{"head_dim": 128, "beta2": 0.98, "weight_decay": 0.05, "train_tokens": 662700000}
Each number is 128 + 32 x the weight over its row's rms, rounded and kept within 0 to 255. Layers, rows and columns count from 0. Numbers have three digits each. The size before them is the row's rms in percent of the matrix's.

# down: layer 12 MLP down (transposed), 4096x512, rms 0.192, rows 2219-2243, columns 256-383
# up: layer 12 MLP up, 4096x512, rms 0.183, rows 2220-2243, columns 256-383
down2219 094:121170120074113162112148130122163147141143162163129091072139130092124118134076138166154127177147125045148108139120116144088108140062087131163079169148112104123104143105130142121110101185089095101077104151131121090179147149085164102047147109138139200128165128084187162117115126147162161117100093105141062083125118065104116113136172128191175111173132199098104191088112210153134113139121
up2220 090:184141149155109131150163104087064141143147120125075092109141165143121172127100158075061101144109059163172120119114087168139136156146148095157117150148071108178117063141114200116176121125135188123085112122079135126095150062160100134086154138117094112138079153093113101113155107136154091160102107159116170187212143142087145104136131169137152093100175102126114175045123093141116113132100
down2220 085:221148169086108155092157117097128090115133067114120104128109025142114131146166197102173209086149162127174109087145136130094095109144093162093107181140176117132096142130155124140156183169097148095144114086120166125119075167143135121126081121123157119129111196141112114086175157148091130169155116162174118091169137103092077112116111144101138112133099122157200164098152139083087138099078
up2221 095:132078164108184108153071136070112157170183091096095120123153095171146087125141110096123134139184162128046130108100133136164098129132166168112163109164134184112132083070136103076112148134169145179146109090145154118183112104068106148130081105136085096109104175132122128086111134124123190100150173155095127129069147142137088103132122133143174177148188134138133190088176104186114146170058
down2221 101:158092148162148108104099095098159087133109113133097130120160171106144167125202118126109143091119078098128081135157081152133141116124130111167156116098122108133106118125105168128166113119169126088135076156138068191161186140100079167158124100155124076126153184105169167110112092106163126120146140121103062128220112157093063102143106166189093089145150080152107138142088084132062193122112
up2222 095:159179134146057133163081164147151095130127128138135144098097147119095100144200130128102115149134125146132131080183115091165073128088078111161178117094131169171118178148153121110132116163108093117142155160134107140163105160097149118123177129121119104091089110145158088130129137164149123102192095157117187085134150191175114114119216151168140157056124127142121151113098131146112142151195
down2222 089:066143104113093103103123152173081150107111123077120137161127071177159146082104118116134099076133157098162174102150138104117116141111147140178092148144125071108097105152200122072150143114145160129132099068144147136144121133123072092106176157095193109129217159157167132146133134172134117153115120117154145147133145194104164122167162098109135125114191116155135118106071142205163114112119
up2223 092:150102150144066087144129143129086102130127139086122164152140121110169147165116195101094113109149165123130086170201093194123159143129155113197164079131089162203137159083082135088066138182182114143177142026174145084201070095101108124143178196151097172079126117087170153128109124140130143121102116104184154094121101130196118155104131126141137121074193105048127144102153156044104122102106
down2223 093:156140102111142157083060167084118110133118093165108090114108127133102154065158075140140147094111092135122134144113142140138106187126100099137134105106125125090135106141098141120084158161166150084104136102152066151134121125135195187158127146163109141129155135130073121160127132166197144126089103136100151148113126150047163069112140166084118090144049139134131078114120076126144135125103
up2224 102:134138104126100185138161126134159147096156162107099189166102147134049071084161130063117132175111117150104130132091186139117185126140158117121117089076036119146153157121132152138164160116100124159102144157130160135085187136153133147139121143162057145153098202158139152136104152142103148136105152109087113104081059164134151136176133160157096154084129118109102191144170108088112080099091
down2224 097:144113194162094100091190082161178140136127056155102135106100030160085128067185100134114082151073087169132107104153076099100089142132066120124103164154134111171116138155133142154155175137138165124130183175145127106107129203134112143126096122137088148173165140086088085136153088157174161173153137155175141150147176127127130133172128180110151157134157153096153135083195198126149116173094
up2225 095:190163072139122120126111117202151148093141140144167161136102184127077083108128156170120163146124164128088160175156101119175175162178104163063125146066152096156159129171102147132110115141151074128172162096177162150063151132138160091145163117123118160174142131107124124136154141142144134127151168138149106148094123084121112159099126142153136130118144128159094129137141095106109167124113
down2225 097:115154161113151154083135211140144135097088160130120113095111077091129176121131134126114159116102078164100100118163147146174113183138117115126150078133094190112089178164141111111158090149088144153093091122130128077122124137074125158161200113125099097133158123143062121128108050081088139089089108064129064103159123132109120094104107170136121126119133127117130144182130137114152086112173
up2226 100:105163091168143132142125176118135086104140090104130095110136126178149157145135163151150152136179141215098179071116146072081178122102077152192196118074046125111153129116100202147128135122125160117206126143159147150112074156128078120130100088149045126125152210118115167122100153044167103106073145090108132093146110137089188118165103168104110116165150158064153112144185102095140186123094
down2226 099:113125144090156105142103102116099191141144166117146131134152168111129120133182151146107159083143092128114089127106094162122143142121122150163174137133145112127161133129170149168139198109151139113129169105102104137130090115109198168104132117123085207133062128121183167121105088182181112191132183166130181158144120117091068139147145066131129106150129135236123143069107081084139176148168
up2227 097:111110153108080119147183164104148107090091136085153082105120069083166139110092139151115086157173166155168138163122127121108144151120095099130128083149117152150111114084068098116140121181093148110138171110077188123116157160104111095147232089104141159180062118122152077152150100125126107097167139119149150127088121129092173108126105125075143179143110090108078166185159144105100099100145
down2227 093:148147116190111113126140091197126191106105063083118101116119123110040128157038138103173138105061134112120086138119107164135173121201143165117154114117110126135140154164189102139101110099115111089083136177087099134158113116045108141159124120082094152088126155125141138114131131121097081115095097182181112149109117175162080157076118123132176133155078164157133126117103156168179135176145
up2228 087:116128111123168150167188112131123108108073129098098166073117163099101181093113074170139094146095082129084149140132143157135077086132109119113147134187132126136134126133185080164113137162139121160109213132120138163109139176108135129186073182109113152117125133142148059129145147104135095080128074175173131138108100140126062207104146111135151149107108150161102153065182133067170115118150
down2228 098:152116188192079099154118145098095131087145122153107119166097135092098138129125118147106127130173183087158158049067116088123137163105103139116116087110098105161097167119119124167118144124170054129154117139115151123193131129105129129122101151140093148124149125166186121140140192130061084101120137079107077113149131140183129118133120142138108132155114111156152139125121082123089100131110
up2229 095:099097091081098063152140109097098096150196146165138055073099141090137119136100088130130174161172133165146185125073102140119146131118067126145105126100037137108177132095136155106221120125148133170115167062096144109117084139091069193179155183060096149102144162141124143076158153116195100113170140184093171191127091104110119120127144084161192121102128091162168152118088111163114163113148
down2229 087:098085146093175111107099108123133129096112095104095127124155120098088121113112113077088071104143109157130133086138158145145098135155193113109102113050140121102137143122066110127075141117084159106121121134113151133102154121159104075121134093181149127120143191106145138132173151148118110111139109086120157141098143206218120140187109129099166165124105083160105137155183139125144155138106
up2230 100:167101136188146157127170146136158140094131132125139141166116142131133136097129117132110098148162151102124072144087166156147124146090119164093103122139141166130174108128157088146146116188137120092086137172128117071078104092136187107121175116060112126145121123125138105098171146114116136141146107203130075108123149117090133158068107127105155135132108095119104135093086172128131145096089
down2230 104:114109119123134135120151144134140102185130161145102179104124116163146064153070095169167128115093072129105130150126160223105125135157147169133140128118151105117118108085067104118104163186105134100123119125055097169133145107124130195182173156071143114084154158095125140137106111140093117112143120143177143119131150127040113136129115077108111085142127085149101176083101183147105129148149
up2231 097:151128124192081061134096095157116147087173138133113158079105196079141119156141194149164098123047164110107144050126181143120134083085042139093168104094098123148077176126190150062134145143129141112095162174098130128146178075123151120104165151147100145075191161124109101116194134159167099151142134133122157176088110087142094190154103175142167106080128092132130145142121121138092104174088
down2231 096:107134101104097101140129103146153087169077122144127117139177062153086138161155105124163106106125094158111118139168145143132147196145114098159129134122122112138123129139107141159147176133139087137179115164163118124136096125106157129109131131119168101091101039134177110120124133100122068133075097194128152095143124159151134152103127173124113200134131115138131118144172108087118131167146
up2232 129:166154081102066163204136090118122141183141146140105083144125065122126109129148142134164164094127153146168105150136154095155103115180084116149101144121157091171142110110138140103185016146117105079066162173155168147152084133128135121114152151146144127080146150069143096135109133089136111107117119108091140162173161087090152110106110166074089154161114102141080125109144158108099130095135
down2232 132:078117172152168080052057114088114164096120117132139160144165158138129090120161148135079093149166110121095139118149099177115149143116165105129180133157072151138103106084098104171073187108140151148131105098115105137180167104174118139165102094097107098173136071177106139109118116079131127073166128121182113097085098154150098109120111093138100161166080162136129155128141108137137089106143
up2233 107:070080176125152105157076080112170126094038145179167086163110140119137108182120107110099090152166128107144098121088145124113132148068098089100088133074064103123144107135102146127134147114131098044167162166092112166152126123174124135112095130184088121128139112100177239105103132116115144171168114121141119150132137162121086119042142109132096161105145165184141046127115112080126110123095
down2233 098:150181092114138102145081105078172118165161120149130123114142121113116113138110132165105153183122151070058149177082148136128102164124148169094138079144146174154105132123110117092189095123148111107108077125072150116139073212151080127091221131144118184126143167114136085109144172126194150141168160102154086139103121144115101131125105132142169181129182096195107169111157102120183129157083
up2234 097:202133146185178133183135131151112173173113060155131086135157106136124122112156166126121070185061175221122143111144136163129154116137147115162073145156144145113112106086138085085131095125160098109109172097099029174192167128162141134079150134149118115093086090108155159136105105130082083122067154100137152139110134133138118163092099148107099135087131173150147113117127140151116133140147
down2234 100:139115162080093107110116098110170116109114094109093155125065165153132133125101126091202201149155061162172134189121104113096134136135082133115144087079148082094196113138139164145172189093084066105142148147145096059164172170078107104143107188133105117159122106127100101153118117146157125115151095131078158107144138126108112121129149118155088098107055137100124163093132100108114137151133
up2235 088:123175131148209125143118135157159120179093113095106156128098103074144165140096105151109086104116158103098089133101119119106152129130120137167133123149166129136131139151103125127123205114129106074123085120065155117132150099152142050124183133162132126140145147103149140111131144094139215128128107086099128197166103120188128155109109059132114120121105096122118119116109111175174133115113
down2235 093:097138134042107136101107062058152114125181084134117129135171113085094165127104114132116161092093121147175186140163149161126128082141169165086181130094115124139160187101081134150105160107138120087108115172138099185148145119131149100114086155148144148132092145159087139131170117164125107144058145229170103089093124095138122118092110129120114147126122119052201111111071152091119131132105
up2236 099:099087110139158127135148124055122085167124122095130147148141116125092072147118135153133103142159100128139159133151142119144156161154100097149149182140086086153193125124185115072144119137136108123103134142074104123053127126084130141130135077118164122134149130158149039132179177094166071077090094106105090092109125148109060118069145168139140101090128150147134089079097148118074104148106
down2236 101:138093130114220088166142114095119148122138138167098051101162149081154145115171105150048138197111150144165125123173111122139139123134112125146182144058071075128129136107124168064175123126099177116144097127128137132116147091165120167146183164104138090110157109139145191155112183130134141127057140089162073122124152170088080138090075131108238101126169144159170100094115135165183114139124
up2237 104:084120128125141114113137100063122096099145152057146150109080174124086134144206083126108152112147121119070103140141088181126134085153149131102190079069113172120119132112125131104177097163141115147147084118169112150080096163193117133141079133152118106126118145106128124194124128111100096158099163146147127225069158131147128063063093149132177075148135165141182177117132098071091146128135
down2237 104:185160151098162157175146116117083171094129119111139131168201117114075143130105168155097240118114126115119100094063131108156097145147138158101139090108113110160078143163135113112099149173080119136155147123123128126098151099097135111180133134179151152157133179171133090084092110147141123116182229150190100154056094140111142116113164088082164148188106131170142153153100102069115070171163
up2238 101:101103104093118195146123160135098102161123168094120113161121124102102054133126162200109108094096124118049102121166172141176109134115175093098134043138145133188166131121128071114203095110123078159172073146124155152158109100157106064137039151104102134166132158083144125134103114118134238060147105129105156130139149114096131144184189154117191118157161080135132118151073093142057177148102
down2238 100:076117112105166146109209129137104111081122094111133123112084127162073103091143080166158161153126090151101118191125114083074148078202093127112118121105127106095144187126136180116134194118124134128138123147068163147082127118133198114141135109134089118112162193094119122113101141091121107110167131106210147151102176168149137149139131119141184102169173148133080114145119147156153170072113
up2239 101:107136069192100132145190113155174123102153117201073122124096162136138105155095142139081113096128153094094075105105056061114141148149064127134109074152155157109173077116165152110083131128097167136163141105088143073195154129157112115117129151146135073090148049112162125156134032157084102130097114119122096116132144100127174088182170067114133123141112103139174114058153140078092126092113
down2239 100:137118163128117141147145160078110069064140137096134105097108145163097163139147138159073116157078143118134129060109106133169181062149160108149120131125144093127127106150079152132084171134122102087132111151172148091129182096117156151139058170122128134214113165123146149145120139197112160157102087134117142147136084143077169092121109118088073164121142061122064146106061166045141138157119
up2240 108:184095091103119124130155076100112113148223188117104156125131085082109180094132142143124133092172126214129183188103107109179128138106106133117111113098133179153167128110161099071139094129108143100116134126067138157195097114120117128134137095123099138089163105096129160140063123148141121164118082120163063113109166134165090129126102136127115170161142137111128111103138165132150128038114
down2240 100:073135116113148110211154140118100100155133106152150110072108161149127201182149036112129175218103154106148130126074148127120184152145150102206112061153145143182125128132117140137106112136128192125178165108145125102106128132133131148185166110190174128176114215125152215102130106151084148099115162120159111151156090102148170123067147127138106153171108190119146083132123099064139187112105
up2241 093:120130141123105148092127160120184115072139136129129146181143107106146079117042117109156120141127159181130155180101122134142124085116161086077160118195070158140109125103110196103126144065139141062134142100102182149125147102078154120110162187112114138134121096138155115154165077076106100157178128087107171159142121120101135056135158051146105107132157123098134128164106131108080112108109
down2241 094:155080104092116121145183106128102166140199144138090099053220117098130146113161096080144113112172131103176109032117129065135150104158134100124119134107165090130161126102174119128022084168124168139116115162162116163101143174140114106150093100136103081104090124059076146124099124168132145179172089142118143160131121105109110142114127121101118137130129140155103154093137098143095085157054
up2242 099:136125100163136142202126164140138123156080130144100162117147136132183175056187158173074148112120133184173159099142137111074143082137166144120128110162155151149113173139229112111132137182102146149116103126157129217159109111115151148186113118123139123083106165040121126116113170098093122151094178154117157108057102151150146150140106164135110158130098099102064059125168119162143101159123
down2242 103:130144129130107099168175119130089104102084134116135125141156093096170086129099132100180124114124154160121106140094130177147134156087147141148102115157102187133082185129135108149124183113039139140159173104089097095143106180177136168110090121075136120150113100179201056111140113171093117139134098155151119136177143093122114169130110151153176148158175100087094116098168136171130103183103
up2243 099:125115162117195145160149180107133075128124128103113152089169073103145101195068133113134082114152194150139137126137127178095164146083161105078138093169132175103071084130099113123118090124185117151118138121100115136169078102141094136122162108105105172153116069139126173183157101111052124104167125160163165097113141087109133131047128103162148108154128074161086193200097175115086138166173
down2243 096:122162104104105153154140148084115123123135081066107139206135151161135162075159174130158148088077129137132154149186175069121153196186128165122056192103047099128119152121140090125102125135106085141154127105177190135145142156139145163130143151131109111108121124109111096112103089090114165115126119173129133052113102162179179052137131122116156054116166138181178184127135145138128151140134